config.toml
num_hidden_layers = 17
hidden_size = 128
num_attention_heads = 4
num_key_value_heads = 4
head_dim = 32
intermediate_size = 320
vocab_size = 5222
hidden_act = "geglu"
norm = "rmsnorm"
norm_place = "peri"
norm_eps = 1e-06
positions = "rope"
rope_theta = 500000.0
rope_fraction = 1.0
qk_norm = false
attn_scale = 0.177
bias = "none"
tie_word_embeddings = true
parallel_block = false
extras = ["capped logits"]
init = "uniform"
init_std_qkv = 0.0442
init_std_o = 0.00758
init_std_up = 0.0442
init_std_down = 0.00479
optimizer = "muon_variant"
learning_rate = 0.0023
lr_mult_o = 2.0
lr_head = 0.01
warmup_steps = 200
schedule = "wsd"
decay_fraction = 0.716
decay_shape = "linear"
final_lr_fraction = 0.0
batch_tokens = [8192, 16384]
max_seq_len = 1024
doc_mask = true
train_tokens = 141600000
max_steps = 12204
dataset = "wikipedia_en"
Each number is 128 + 32 x the weight over its row's rms, rounded and kept within 0 to 255. Layers, rows and columns count from 0. The size above them is the row's rms in percent of the matrix's.

# layer 3 MLP down (transposed), 320x128, rms 0.111, rows 59-76, columns 0-127
size [106  98 103 101 108  97  97 102 104 102  95 101 101 107  95  94 103 101]
[[ 99 135 183 219  79 156  85 101 165  99  76 147 131  95  99 255 104 119 141 132 158  73 168 151 154 145 196 110 113 112 141 142 157 119 177 143  96 100 114 148 103 100 135 160 144 128  96 152 107  72 122 116 129 119 133 167 108  95 158 176 148  70 153  91 125 106  82 156 150 141 125 132 133 113 148  78  98  98 142  92 147 122 138 177 136 103 131 170 130 101 156 183 135  83  83 111 179 149 112 122  87  98 123 104 124 111 101 161 107 145  63 156  84 107 156 160 118 130  89 105 133 104 143 114 128 179 148 105]
 [150 133 113 136 163 101 115 103 151 180 154 149 134 150 140 131 137  96 141 174  88 123 129 169 121 113 114 152 144 124  56 113 140 173 117 118 145 141 100 138 109 120 107 144 120 143 183 130  47 222 101 125 102  89  30 141 123 190 115 119 110  63 110 151 114 123 164  86 114 151  74  84 101 100 116 144 131  53 114 189 131 100 145 115  75 151 138 156 149  72 123 124 123 112  92 138 148 138 128 101 194  39 123 161 178 140 111  80 170 143 152 114 118 117 135 123 115 106 122 147 131 170 167 100 182  96 143 131]
 [101 101 140 131 102 118 148 132 107 118  62 137 135 109 148 122 101 107 110  59 121  55 101 138 163  72 125 102 201  98 112  89 183 175 171 193 143 140 138 123 131 118  73 100 117 171 128 133 131 133 141 134 127  99 132 175  76 122 136 137  45 108  95  92 111 103  72 157 108 117 122 112  79 193 132 120 106 218 113 110 144 104 161 152 100 104 156 171 152 142 178  98 145 119 159 136 155 135 122 180 166 123 123  48 148 125  89 168 116 133 161  59 141 125 159 113 168 134 147 104 135 137 123 133 168  80 117 151]
 [119 181 134 137 127 183 149 123 181 124 165  66 143 152 144  92 141 163 133 139  78  97 155 160 146  83 131 113 113 123 137 101  85  73 155  96 109 103 138  99  90 121 167 115 137  90  56 124 119 130 140 114 145 128 121 183 100 115 136 185  91 153 145 149 135 133 182  92 143 167 120 119 142 140 132 127  71  67 138 104 187  91 142 164  70 107 145 158 121 160  98 152 117  96 139 193 121  91 181 142 131 108 123 103 128 133 121 163  99 117 120 140 158  75 198 184 110 116 109  74 158 178 106  60 193  99 138  69]
 [114 165 104 154 132  91 116 153 163 178 125 133 135 163 138 125 100  97 193 162 151 104 164 105 120  73 119 185 115 158 190  85  86  99 110 167 140  98  96 125 134 147 100 133 158 134 163 198 120  75 184 147 132 119 136 116 118 126 160 126 109 153 121 105 127 107 217  61 176 166 122  84 131 167 111 139 146 119 119  87 169  78 128  99 119  95 171 178 121 138 125  66  92 116 133 188 126 101 115 110  84 169 119 127 141 177 128 147 174 184 133 129 138  89 180 177 146 174  88 174  98 100 147 105 117 147 162  91]
 [169 110 127 203 121 175 172 136 170 105 105 197 107 131 194  77 117  78 152 116 131 129 118 158 102 143 128 129 136 174 186 123 125  97 101 132 149 158 143 129 109  99 220 155 130 120  85 200 168 114  89 120 109  93 127  98 154 133 140 146 109 135 161 171 133 157 127 145 120 137 128  93 126 132  91 216 152 159 137 180 156 125 130 128 139 110 116  81  79  61 143  94 210  86 133 137 154 137 118 192 131 129 111 154 126 108 147 218 113 157 162 109 177 105 158 157 162 114 143 166 106 123 133 130 140 129 126 122]
 [120 184 127 136 124 172  87 117 140 144 100 175 166 168 157 145 143 163 125 122 116  99 139 157 143  96 159 141  94 111 128 140 117 161 117 101  80 127 139 149 160 142  96 104 117 196 184 162 138 167 136  93 117  93 182 136 129 153 120 157 115 128 143 202 194 150 106 166  96 125 103  85 195 127 108 114 130 160 159 110 130 104 123  59 147 133 142  93  72 157 114 144 158 105 148 101  82 209 155  95 101  86  83 113 180 127 120 112  75 155 161 114 135 152 113 143 191 142 166 175 169 173  85 186 125 132  71 165]
 [121 122 144 175 137 116 147 129  75 157  98 125 120 151 137 141 132 126 106 117  52 197 202 135 133 149 126 184 111 111 140 113 102 124 131 168 140 109 193 140 159 115 119 164 111 125  32 109 157 180 109 111 182 112 153 144 148 139 164 153 112 152  55 151 137  84 142 142  94 117 112 146  84 130 157 109 111 127 110 136 173  58 162 124 189 102 143 148  84 114 171 150 136  98 169 104 118  82  62 165 139 130 123 161 136 130 143 136 114 132  87 153 190 105 128 114 144 135 158 208  76 214 122 129 128 143 162 128]
 [149 131 109 141 183 167 195  84 131 145 124 106 139 120 168 134 133 145  83 108  76 110  98 160 131 117 158 128 128 144 119 108  85  40 179 130  87 126 101 131 176 137 146 142 121  88 100 167 136 148 125 143 122 119 130 164 100 166 104 161 175 129 166  89 126 200 147 146 132 170  99 127 166 160 163 150  55 138 102 159 120 101 114 117 177 146 144 155  72 181 157  42 148 112 130 179  88 199  96 122 143 137 123  42 128 122 161 151  92 163  96 146 105 182 159 157 146 131 123 108 137 133  95  99 120 167 148  93]
 [151 176  85 136  98 114 115 143 158 130  87 153  81 138 143 116 156 141 170 154 127 108 150  92  89 136 113 148 119  95 114 103 123 130 199 203 129 148 137 150 160  60 128  99 173 163 120 151 109 125 169  87  85 111  96 149 114 144 153 116 137  87 145 129 109 155 153 173 131 103 128  91 130  92 160 122 105 119 166 165  34 115  98 133 155  93 168 139 173  91 123  74 139 100  55 158  82 160 139 129 179 121 137 124 215 152 111 154 169 125 185 192  80 101 140 104 166 120  95  88 136 144 132 181 106 128 162  94]
 [128 146 111 145 117 142 174 179 139  86 147 179 205 180 112 104 136  99 126 127 112 173  78  83 156 134 121 141 174 125  84  97 166 173 130 112 159 136  25 129 152 108 108 170  82 135 161 139 145 147 157 164 147 133 113 108 146 100 138 121 107 131 137 134  85 110  90 147 116 211  95 181 162 142 163 119  66 173 124 122  76 140 140 147 172 165 128 112 160 165  86 146 149 218 119 165 169 124 107 123 126  98  57 154  67 126 177 108 107 123 186 125 127 155 125 117 152 158  98 105 134 127 157 115 124 110 130 146]
 [121 154 181 128 122  98 137 124 162 128 143 153 122 122 168 102 101 202  87 130 128 121 127 179 136 133 118 102  79 111 153  62 135 148 171 121  72 149 112 146 124  66 112 176 111 163 129 121 131  86 129 164 120 107 144 145 168 110  90 148  92 163 114 150 191  83 143 143 187 110 115 127 124 129 215 120 157 120 116 177 141 108 126  94  72  58 199 110 230  94  91 160 142 131 148  86 148  80  89 167 143 117 111 108 127 155 138 132  86 125 107 117  89  82  98 162  53 102 120 150 139 122 135  95 142 133 147 144]
 [123 127 165  87 126 180  66 131  91 152 145 114 141 115 140 152 182  81 153 116 132  75 113 163 103 158  97 104 176  64 179  50 142 140 138 121 132  99 142 126 109 156 189  90  93  77  87 101 143 164  82  41 149 124 111 133 142 132 124 151 208 130 161  76  93 144  97 141 128 159 167 137 159 126 122 133 136  88  89 153  52 150 103 126 110 116 149 157  87 125 130 145 140  89 173 116 176  93 129 121 133 146 154 112 144  65 140 151 142 122 120  73 176 135 187 159 168  82 152 122  93 125 100 158 137 122 101 132]
 [135 207  77 114 106 128 123 170 114 142 177  99 132  93 111  64 145  99  91 109  66 172 124  89 123 138 121 125 163 125 146 104  61 157 126 163  91 113 122 109 133 110 181 112 196 156 229 151 171 149 142  67  90 101 116 105  93  71  66 120 124 141 163 128 124 158 146 113  90 123 100 102  91 111 121 155 180 139 166 105  75 132 111 167 168 178 120 142 146 156 135 107 107 154 179 148 160 118 133 168 127 141 135 150 117 117  88 133 139 155 100 154 109 159 131  48 126 156 116  76 137 145 151 154 138 127 185 159]
 [ 96 123 158 137 117 130 144 162 133  60 129 119 160 151 150 174 133 144  86 128 125 170 180 152 143 186 121 119  99 153 110 135  98  98  81 135 110 118  78 153 108  92 117  98 154 154 148 165  61 173 116  90 177 152 121 138 126 170 119  94 184  66 105  77 200 179 108 126 132 108 135  88 119 141 120 153 185  91 166 133 179 122 125 140 190 142 115 167  48 150 113 158  98 141 140 177 137 153  75 118 131  98  86  88 166  70  97 149 107  92 110 103 113 137 112 149  96 114  71 111 155 114 149  92 182 109 174 119]
 [112 117  70  83 116  87 123 198 136 119  81 103  65 133 107 117 145 118  86 103 151 135 180 106 176 158 119 153 115 150 162 141 158 119 121  88 148 131 141 152 124 154 110 106  84  80 111 113 139 124 146 121 119 104 129  78 147 123 149  66 193 119  58 192 142 122 110 169 122 171 135 163 119  69 131 111 162 115 124 160 123  92 123 138 152 161 141  82 216 161  95 151 108 146 141  57  96  60 113 120  74 101 145  92 121  96  81 139 150 135 135 120  99 166 116 148  94 168 101  76 110  86 102 176 148 162 171 158]
 [126 116 111  76 168 100 129 141 113 153 100 115 111 131 136  74 117 150 163 170 133 140  93 102 133 226 152 134 145 142 138 171 136 148 162  85 108  96 117 121 114  98 129  87 154 108  85 126 129 103 111 179 123  90 124 103 160 139 201 152 182 157 108 152 181 126 112  93 166 122 101 105 179  99 152 128 149 150 187 113 158 120 128 120 161 122 136  79  70 157  72 105 135  84  90 170 158  78 128 165 119 161 107  63 155 128  44 113  94 114  94 128  79 117 156 131 178 151 166 146 111 186 130 121 173 140  81 182]
 [107 150 116  89 185 129 149 156 128 139 127 169 112 151 170 118  39 154 126  98 114 150 143 118 149  98 150 122 153 104 105 145 146 170 104  94 138 144  58 100 117 108 157 149 163  98 138 104  97  76  74 180 148 105 173 109  96 159 136  75 140 168 167  95 119  99 155 100 159  82 120  97 134 116 175 114 144 103 165  95  73 102 161 140 149 141 122  92 130 174 149  61 159 121 161 128 151 142 142 143  92 176 131 161 172 117 176 205  65 111  95 171 113  59 139 155 100 144 120 191 139 102  95 127 112 134 191 113]]
# layer 3 MLP gate, 320x128, rms 0.115, rows 60-77, columns 0-127
size [102 109 104 102  84  99  84 106  97  97  95 104 100 101 103  99  92 102]
[[127  99 133 116  84 118  74 104 144 120  84 109 140 153 120 103 163 110 144 106 110 135 103 115 130 137  98 126 167 123 143 160 103  49 134 106  89 101 134 109 103 122  85 176 119 145  97 141 204 101 158 127 169 137 223 109 117  85 123 143 210 203  94 112 146 120 130 166 101  82 183 185 125 134 138 143 111 158  80 130 107 149  94 106 104 116 127 147 164 212  84 160 155 125 119  94 109 152 138 182 118 113 184 158  96  93 154 147 130  90 108 106 123 104 118 126 104  96 110  82  68 127 145 168 104 185 146  79]
 [120 147 124 109 108  69 130 196 109 137 105 137  95 148 121 109 143 118 153 100 153 110 128 157 156  55 128  93 147 109  82 123 206 159 137 145 160 177 145  85 113 100 101 119 125 194 182 132 100 136 141 189 144 126 140 118  57 119 144 182  45 112  97 129  84 123 104 166  84 140 125 104  52 189 117 122 125 212  95 118 141  78 165 137 133 168 184 171 137 159 179 142 168 171 146 139 160 154 135 135 149 112 130  79 121 119 146 156 157 136 119  87 155  97 111  57 127 149 103 136 150 132 140 138 128 107 136 119]
 [ 95 172  81 123 155 164 173  95 120 153 134 113 138 134 146 112 103 126 165 139 135 122 141 105 130 109 156 145  69 137 115  32  62 130 182  92 139 113 125 101 121 110 134 127 157  87  61 121 137  85  85 101 136 116 103 139 148 100 153 177 122 136 166 106 145 139 149  56 136 135 132 130 164 111  98 153 112  89 144 131 211 110 152 161 101  98 185  95 122  95  98 130 119  85 125 157 102 129 200 144 118  83 138  88 132 114 152 177 106 163 130 107 167  91 188 176 148  94  92  85 182 148 111  70 183  71 132 133]
 [ 92  57 119 126 145 115 152  74  92 128  77 164 134 127 111 143 112 150 132 125 112 106  45 165 116 149 123 133 134 124  84  96 148 180 171 112 176 157 143 153  95 140 147 201 119 156 121 118 108 153 133 132 119 112 133 122 160  85 154 144 149 138 204 124 130 151 135 199 123 147 139 117 105 176 100 155 117 159 141 178 110 104 143 196 119 166  95  83 137  68 144 135 146 187 137  91 103 119  89 149  27  87 121 142  49 167  70 110  87 158 139 168 149 168 115 103 115 136 121 115 120 126 153 103 140  78 121 156]
 [143 133 175 151 140 160 138  79 141 118  93 138  72 129 150  95 119 109 132 116 122 139 136 149  88 114 133 114  88 198 127 105 104  60  29 124 147 146 159 102 120 170 153 150 108 124  86 102 179 154  91 137 105 125 122  52 187 127 138  99 108  87 158 138 131 198  96 147 120 168 155 120 121  73 112 171 147 139  98 116 157  87 154 142 140  89 133 126 190  58 151 141 123 118 143 108 149 108 150 124 156 117 130 171 147 107 116 202 107 121 159 108 144 134 135 168 165  68  90 150  60 106  95 137  65 152 154  75]
 [ 63 112 146 100 138 107 153 158 115 111 153 131 101  92  91 118 128 130 154 127  81 157 100  80 130 120 115 168  62 156 131 104 112  89 134 136 167 165 134 136  81 161 116 116  88  61  81 116  92 116 137 169 162 155  79  94 163 104 125 113 127  82 128  70  86 125 183  84 127 121 149 149  76 106 114 149 133  86  94 145 156  97 158 184 104  91 171 130 174 134 124  79 130 138 118 134 154  74 120 141 144 192 100 110  48 146 106 129 172 108 105 155 129  87  96  96 112 141  95 126  64 106 164  62 128  51 151 129]
 [127 106 138 165 123 143 143  93 108 117 121 100 112 133 124  90 105  45 122 125  91 141 127 121 147 190 131 145  63 118 101 109 153 116  69 167 146 171  96 110 144 114  80 126 133 130  64 120 123 154 170  97 146  88 120  88 127  87 152 171 144 172 138 120 144  76 175 154 143 169  59 111  64 111  89 145  77 159 139 112 125 140 125  44 170 105 140  51 124  83 146 130 146  78 197  89 130 147 128 158 143  95 127 152 120 114 146 162 144  90  80 115 159 151  97 180 195 106 117  89 131  86 142 164 138 138 155 103]
 [117 126  99 161 147  89 102 108 112 132 115  97  78 110 139 123 103 132  85  89 102  60  89 128 114 160 129  97 135 137 137 115 164 108 146 161 136 135 123 175 119 138 130 161 112 145 111 138 137 162 158 211 145 129 116 116  75 116  90 113  74 141  95  60 141 160 107 150 131 158 145 110 206  88 149 173 115 165 138 203 106 118 147 196 111  96 103 134 112 201 175  89 134 115 135 157 115 158 148 173 195 124  82  66  89  84 126 144 131  88 108 127  73 172 109 180 124 152  88 101  88  83  88 134 160 112 131  89]
 [147 106 150 126 124 154 134 143 107 103 164 135 165 144  88 107 107  86  94 111 144 127 108 143 177  86 201 117 130 160 121 137 111 127 116  94 129 151 125 104 105 145 129 132  41 138  89 143 131 125  85 146 158 154 137  87 136 114 120  91 111 127  87 170 152  66  79 108 132 127 111 134 120 148  76 141 156 122 114 156 199 110 130 142  73 168 124 155  84 178 168 148 149 148 206 102 141 129  97 138  59 128 123  97  33 131 130 110  80 162 118  80 176 141 101 161  85 132 164 151  74  64 169  90 175 172  90 137]
 [ 95  91 186  90 103 148  65 117 120 145 188 125  96 113 177 135 125 174 139 126 130  37 170 159 100 168 135 162 156 105 175 141  97 111 153 127  96 108 189 114 104 149 146  68 136 156 119 137 144 167 132 138  52  92 122 131 170 177 113 156 125 125 149 120 149 129 103  89 134  31 155  97 127 137  79 160 160 109 140  83 151 122 118 140 106 113 130 134 100  98 123  95 111 120 156  97  88 137 176 114 153 155 159  75 167 123  53 106 139 153 103 160 119  93 104 140  82  85 132 169 165 152 121  79 142 146  86  83]
 [147 146 125 110 131  68 145 115 122 124  88 152 157 122 188 129  67 123  93 112  91 113  72 151 132 105 160 134  79 102 124 117 122  41 128 151 108 112 135 146 167 174  79 112  90 150 124  87 138 127 102 161 173 132 130 127 179 131 122  93 107 138 123  72 210 122 168 116  99 141  88  94 111 102 120 134 113  84 162 194 150  78 124  80  73 126 188 112 174 121 132 130 137 144 158 104 138 102 103 126  88 177 117 140 123 121 167 137 168 146 121 120  91  88 155 129 140 119 110 143 106 196 168  39 125  83 126  52]
 [165 122  72 151 130 124 198 105 124 154  88 126 145  87 127 103  79 191 105 161  88 151 164 135 143  88 105 120  78  92  94 138 122 184 187 166 124 144 117 124 166 136  25 114 115 152 149 132  93 108 137 111  55  87 129 118  98 142 150 146 137  84 143 136 105  84 102 113 172 179 107 102  97  68  59 152 158  97  85 109 122 127 168 129 141  98  78  68 138 153 135 118 138  98  98 109 142 112 108 136 167  92 122  96 137 110 194 136  88 124 149 103 155  75 109 169 111 123 137 119 155 134  62 120 136 141 161  90]
 [131  89 177 145 126 102 119 148 118 118  80 136 112 164 105 107 140  68 128  86 119 114 127 150 172  83  69 125 121 181 130 137 107 158  87 118 137 136 141 108  93  76 114 140 197 101  83 102 102 124 112 155 170  36 170 124  57  76 134  70 157  77  98 157 173  68 134 168 101 111 151 142 141 116  95  71 146 155  84 137 154 141 158 110 125 118 117 171  88  88 125 109 124 165 123 141 101  85 122 112  95 106 113 171 103 161 141 162 133 102 171 130 114 133 128 130 188 159 110 141  95 190 159 141  98 192 180 150]
 [175  79  82 112  96  96  48 147  80 187 137 173 157 140 119 110 122 153 138 134 128  76  57  92 105 113 188 115 170 129 143 101 114 144 178 103 165  98 128  82 151 136  96 150 115 100 149  92 183 140 134 134  82 115 118 126 167 124 115 157  73 162  94 112  97  76 138 139 109 171 104 177 137 109 122 103  93 138  92 140 113 122 143  83  96  75 133 118 195  76  78 115 146 133 148 131 134  97 183 110 168 141 113 184 129 175 134 161  94 191 107 171 128 119 152 120 111 144 202 135  92 116 156 123 120 160  82 134]
 [105 133 118 175  85 117 105 174  96 138  94 106  88 153  82 184 177 141  89 111 162 179 132 117 113  94 121 108  75 126 183 121 124 108 111 144  91 149 157 135 128 147 100 157  59 150 135 127  76  94 104 141 103  89 128  76 107 119 100 131 131 133 133 178 151  98 107 182 164 128 157 124 115  81 118  80 146  95 141 150  78 131 135 113 108 133 139  72 117 189  66 107 166 156 138  99  92 122 119 113  80  51  99  92 126 187 122 160 135 154 116 143  63 102 102 158 143  93  89  97 200 156  95 190 158  88 117 136]
 [146  93 180 173 145  65  80 109  78  94  74  85 122 141 112 171 130  95 147  92 124 134 146 137 124 158 104 195 153 148 102  84 180 161 119 160 126  95  87 135 169 148 127 149 180 114 145 111 125 146 123 144 146  82  93 127 115 166  86 118 169 101 162 168 135 143 135 133 120 134 142 188 226  69  79  85 192 154 114 110 151 168 132 133 162  67 108 128 136 155 123 117 137 126  85 115 175 161 125 144 195 152 158  76 134 102 167 104 124  92  87 117 143 113 110 107 147 176 135 108 144 134  91 127 165 184  90 119]
 [126 146 123 168  95 135 170  93 137 139 134  72 156 107 153 158 137 106 126 168 161  54  53 131 169 124 139 133 170  69 130 126 121  83  81 217 124 119 173 183 154 123 109 118  50 183 125 148 139 105 118 112  95 167 148 136 131  78 135 141 132  93 110 159 150 152 147 136  92 127 117  67 116 131  59 124 117  86 119 154 166  92 146 144  82 123 131  88  94  86 137 109 167 121 140 131 140 112 119 129 211 104  87 145 124 155  73 130 126 111  98 142 145 140  90 173 117 110 137 101 128 137 109 206  67 102  97  95]
 [ 67 167 119 137 105 108  75 148  90 103 187 143 186 135 112 134 112  79 133 144 185 187 156 120 135 127  70 167 136 128 123 134 109  98 101  94 158 150 102  65 167 134 146 164  76  97 234 205 143  67 124 125 142 117  95  95 115 161 146 158 153 106  97 143 161 103 160 159 114 100 171 142 143  88 103 113 128 116 120 175 133 120 143 175 107 151 134 143 127 168 143 144 161 178 148 115 109 159 161 130 103  78 172 114 120 105 104 144 139 160 102  84 137 156 116  97 180 129 158 143 129  62 152  85 116 140  80 180]]
# layer 3 MLP up, 320x128, rms 0.116, rows 60-77, columns 0-127
size [108 104 102 108  97 101 101 104  95  88 105  99 105  90  93 108 103  95]
[[ 83  72 108 155 134 179 115 121 118 116  57  64 136 114 112  50 150 143 121 127 125 120 116 105 129 141  85 159 132  82 153 179 161  93 139 131  55  90 174  87 111 146 102 133 110 156 109 109 112  93 134 146 196 140 191 106 101  98 136  96 149 162 132 187 146 122 107 124 126 120 180 144 153 104 130 172 101 114 100 163 110 135 102 116 102  99 138 137 156 210 126 127  92 170 104 131 124 164  81 145 110 106 143 120  94 105 111 154 136 113 110 134 108  62 101  82 145 132 106 135  90  89  67 172  86  90 147  37]
 [145 150  98 109  96 121 140 126 120 186 169 160 157 144 105 123 153 144 108 169 120 146 128 131 121 199 152 122  85 181 120 168  61  88 101  61 163 124 117  90 148 118 163 116 161  55 176  94 118 136 128 145 138 130 117  95 188 154 111  89 162 140 170 153 130 145 192  90 172  86 183 135 173 106 137 141 144  94 141 117 175 119  68 112 152 134 109 119 105 116  92 165 133 153  89 120  67 123 148 141  95 123 181 221 103 144 175 112 126 132 149 149 138  94 118 176  92 123 143 111  61 143 145 131  92 189 123 105]
 [117  87 180 121 111 127  82 152 112 184 165 171 169 157 119 155  83  73 127 105  94 174 161 116 144 101 139  77 132 178 118 215 130 207 135 104 194 131 128 142 158 149 107 154  79 134 128 134 113 110 207 104 128 136 166 105 106 107 131 107 111 130 113 134  72 109 120 160 119 111 173 135 126 128 127 128 141 163 127 102  77  98  98 108 122 172  40 111  80 119 159 134 161 161  99 100 103 163  94  91  93 136 137 169 113 127 162 142  93 154  99 118 132 179  97  94 101 101 161 176 152  92 169 186 105 103  96 125]
 [ 99 106 133 117 175 129  99 147  87 146 159 156 179 132 138 127 148 140 136 128 138 157 133 122 129 151 141  91 158 108  69 181 142 209 173 109 133 146 164 103 135  93  97 120  93 101 122  73 148 153 133 122 122 112 149 116 144 170 119 167 126 112  92 143 142 140  82 250  59  83 101 168 126  70 139 144 130 150 149 155  98 157 183 144 118 164  81 126 167  91 115 166  63 137 126 131 159 160 132 152 164  55 147  98  51 119 169 102 123 116 172 106 146 103  90 100 113 128 175 103 128 150 155 104 183 116 134 150]
 [ 73 140 141  82 100  94  77 110 105 199 113  89 112 151  46 145 148 162  94 122 115 117 137  86 153 103 116 187 133 120  50 166 115 141 126 128 106 110 116 147 149 154  66  83 137 115 116 115  96 148 134 155 136 136 140 135 106 117 104  88 164 122  89  73 157 107 140 118 137  97 177 153 147 108 149  62 130 105  88  80  97 149 141 134 151 155 157 153 176 213 102 132  53 113 133 165 111 142 159  57 114 116 135  98 117 200 110  45 156 117 120 109 113 127  90 102 110 138 116 106 165 135 133 128  98 125 100 177]
 [ 97  44  90 169 137 106 163  91 132  90 146  91  86  89 109 114 141 119 127 115 138 141 137 111  95 168 102 111 119 136 104 145 113 110 137 146 169 104 119 127 120 157 192 156  81 155  85 106  81  87  97 149 122 163  94  78 156  72 135  42 116 135 142  72  51  98 127  63 143 120 137 146  79 106 159 137 116 121 128 174 161 146 164 158 116  97 118 171 164  91 154 138 124 168 144 146 166  35  82 142  96 143 162 120  79 128 107 158 144 131  99 148 118  92 125 111 101  88  96 128  97 115 180 128 100 100 188 136]
 [106 149 132 115 118 174 155 128 179  72 134 159 108  51 122 102 133 114 151 162 160  97 103 167 131 102 142 125 176 144 101 140 146 138 158 102 115 165  87 140 137 123 142  98 146 109 217 136  89 101 127 147  72  81 106  89 123 120 117  98 153 130 222 136 141 167 139 134 135 130 111 135 167 138 117 169 151 140 159  99 141 212  85 135 115 137 146 119 181 114  79 107  86 155 138 154 138 148 197 146 145 113 118 112 103  96 129  89 163 131 175 131  73 129 128 122 163 111 102  30 208  65 138 146 116 127 103 150]
 [124 113 123 139  59  90  99 156  83 100 112 126 140 129 105 103 146 145 158 149 191 186 195  61 142 129 114 126 129 131 125 131 175 155  95  95 146 111 134 139 127 138 127 114 152 138 132 116 121 115 126  78 166 137 119 147 166 132 163 132  81  79 108 201 148  74  68 134 153 111 170 120 109  90  62  93 166  84 100  97 147 211 192 131 110 138  45  88 158  75 120 175 106 107 115  72 144 102 144 106 147 139 140 182 139 159  92 136 160 136 153 130 175 102 123 101 118  63 123 117 112 110 170 128 139 158 153 155]
 [153  39 160 107 108 145 141 123  91 158 148 137 190 111  61 190 113 124 129 134 133 169  60 140 126  79 150 156 152 120 176 155  77 114  85  97 128 130 114 100 138 172 131 185  67  97  97 153 149 139  95 179 174  76 109  82 153 105  92 154 128 164  97 145 166  79  93 130  80 120 128 125 128 192  99 141 170 135 113 127 175 128 139 106 106 167 104 155  90 131 145 163 101 149 124 119 141 128 114 137  48 156 112 164  63 128 132 144 106 143 114  87 149 112 136 137 146 108 170 186 106  88 143  86 181 131 147 145]
 [165 131 155  92 116 154  85  53 107 124 115 108  95 122 158 144  62 122  83  83 128 167 155 177  74 143 118 126 103 160 117 181  89  96  84 135  88 101 165 135 155 157 134 116 112 110  87 137 102 124 126 101 109 118 126 150 110 154 124 130 147 104  74 137 195 135 132  82 128  85 135  87 153 194 108 133 147  87 106 114 180  74 100  91  81 146 161 147 117  41 186 124 126 112 123 125  97  94 175  97 122 141 162 147 183 127  95 146 122 111  68  70 116  97 179 126 143 120 170 188 115 127 146 161 141 123 190 118]
 [125 115 100 145 121 189 126 125 113 137 122  85 132 116  90 145 159  59 141 132  93 113 104  77 124  99 130 154 192 148 100 174 135 117  85 131 194 118 145 113 139 169 154  56 138 123  90 157 117 137 153 117 154 109 110 126 126 126 173 147 148 131 197  97  55 176 147 110  95 123 165 131 117 126  51 161 118 114 121 118  91 144 110 161 171 145  51 145  45 180 170  83 129  79  90 158 111 158 169  91 113 158 110 135 114 120 117 127 168 104 116 135 151 169 189 109 185 160 130  72 119 133 139 168 109 115 174 124]
 [132 107 118 102 146 137 157 103 130 189 114 133 108 168  67 126 124 128 132 134 109  82 134 140 110 167 111  91 141  78  64 169 129  99 146 155 100 141  71 144  67 164 158 129  78 154 147 132 121  99 128 126 184 142 136 124 114 114 131  63 111 146  65 160  93  64 140 140 113 118 106 162  87 147 127 125 160 126 160  94 198 107 124  85 138 123 161 165  95 177 113 138 179 115 143  71 146 125 111 147  49  69 117 136  86 133  70 142 185  83 104  92  99 151 124 162 138 113 124 136 115 140 144  82 131 199 192  84]
 [124 147 169 178 121 149 173 107 139 121  73 134 138 105 105 153 115 136 107 121 136 162 100 131 162 116 166  94 140 123 130 142 136  46 122  87 218 106 128 166 145 180 103  86 147 122 139 134 117 101 124 124 146 184 113  74 171 157 101 196 127 144 130 130 129 126  85 140 169 112 152  74 141 101 204 129  68 181 187 158  95 127 133  99 119  72 143 155 105 123 126 148 205 132 134 117 150 141 125  95 137  81 157 101 126 107 136 157 145 184 115 153 108 155 134 192 112 121 189 124  74 120 129  68 145  80  85  86]
 [113 123 134 159 148 138 172 170 108  97 116 138  92 122  82 109  72 107 150 123 103 167  86 130  74  98 115 120 163  96 103 136 162 149 181  87 121 141  86 128 168 141 105 117  62 196 143  97 124  75 104 160 122 110 149  89  83 109 155 130  91 165 168 125  93 102 110 143 156 123  83 110  81 172 101 116  82 157  89 185 133 115 115  63 107 135  81  79 181 114 138  56 167 151 128  90 147 112 128 100 109  94 176 164  96 162 127  61 172 127  97 149 149 147 113  93 176 140 132 145 123 186 118 130  75 106  83 143]
 [139 217 151 161 107 159 146  49 124 122 183 182 166  78 166 135 117 126 146 129 103 145 114 201 119 116 148 131 167 107 111 133 103 135 156 137 138 103 114  92 142  55  81 140 141 166 150  98 157 127 146 133 139 139  98 164 113 116 102 185  73 166 187  78 129 150 145 118 110  89 118 100 118 185 165 165  94 141 106  86  85 193 159 103 103 126 134 174  88 114 129 106 153  67 137 184 157 169 106 111 133 135  95 131 133 110 203 124  98 111 105 143 186 130 146 118 166 127 112 145 115 135 159  61 146 118  99 106]
 [120 131 133  63 105 157 174 106 108 194 167 127 125 101 211 119 106 114 121 137 144 146  82 114 130 170 139 167  98  91 135  86 107  89 122  85 177 109  89 135 129 197 102 126  61 110  98 138 111 125 128 114  84 110 115 159 140 135 134  89 145 144 153  70 154 133 128 183 165 139  95  91  83 123 106 124 150 122 160 132 181 111  68 151 103 151 155 133 115 158 104  99 143  77  92  99  62  87 123 123 124 177 155 214 131 127 127  67 153 117 137 195 148 153 130 156 155  88 116 181 137 143 171 107  94 112  87 160]
 [140 117 130 155 110 142 105 134 101 149 117  68 145 124  91 104 203  94 157 113 146 119 119  97  99 188 114 147 110 153 148 133 116  82 172 143 120  64 169  68 124 128 122  93 119 118 103 102 126 156 210  81 115 140  78 136 161 114 102 161 136  99  94 131 126 154 119 107 118 193 124 153  99 117 112 180 139 122 110 129 146 155 157  96 135 136 137 173 162  68 125 154  68 102 138 156  83 114  90 144 159  96 133  83  80 113 145  44 159 144 147  83 133 155 146  54 161 137 120  68 137 110 208 112 148 142  80 181]
 [184 113 130 115 106 133 123 169 166 137  60 128  76  86 124 159 119 122 158 125 104 112  92  81 133 165 135 123 145  92 159 123 127 162 117 110 102 115 236 123  75 108 123 140 108  66  94  65 165 137  87 167 109 142 165 141 125  82 137 125  89  73 168 130 105 124 132 123 210 115 127  92  95 239 122 124 131  72 135 108  85 133 115 158 140 120 172 111 153 121  99 156 171  86  96 140 113 130  91  88  75 177 100 115 145 128 150 124 117 125 119 200 140 140 107 176 106  88 121 134 104 137 123 122 134 129 159  89]]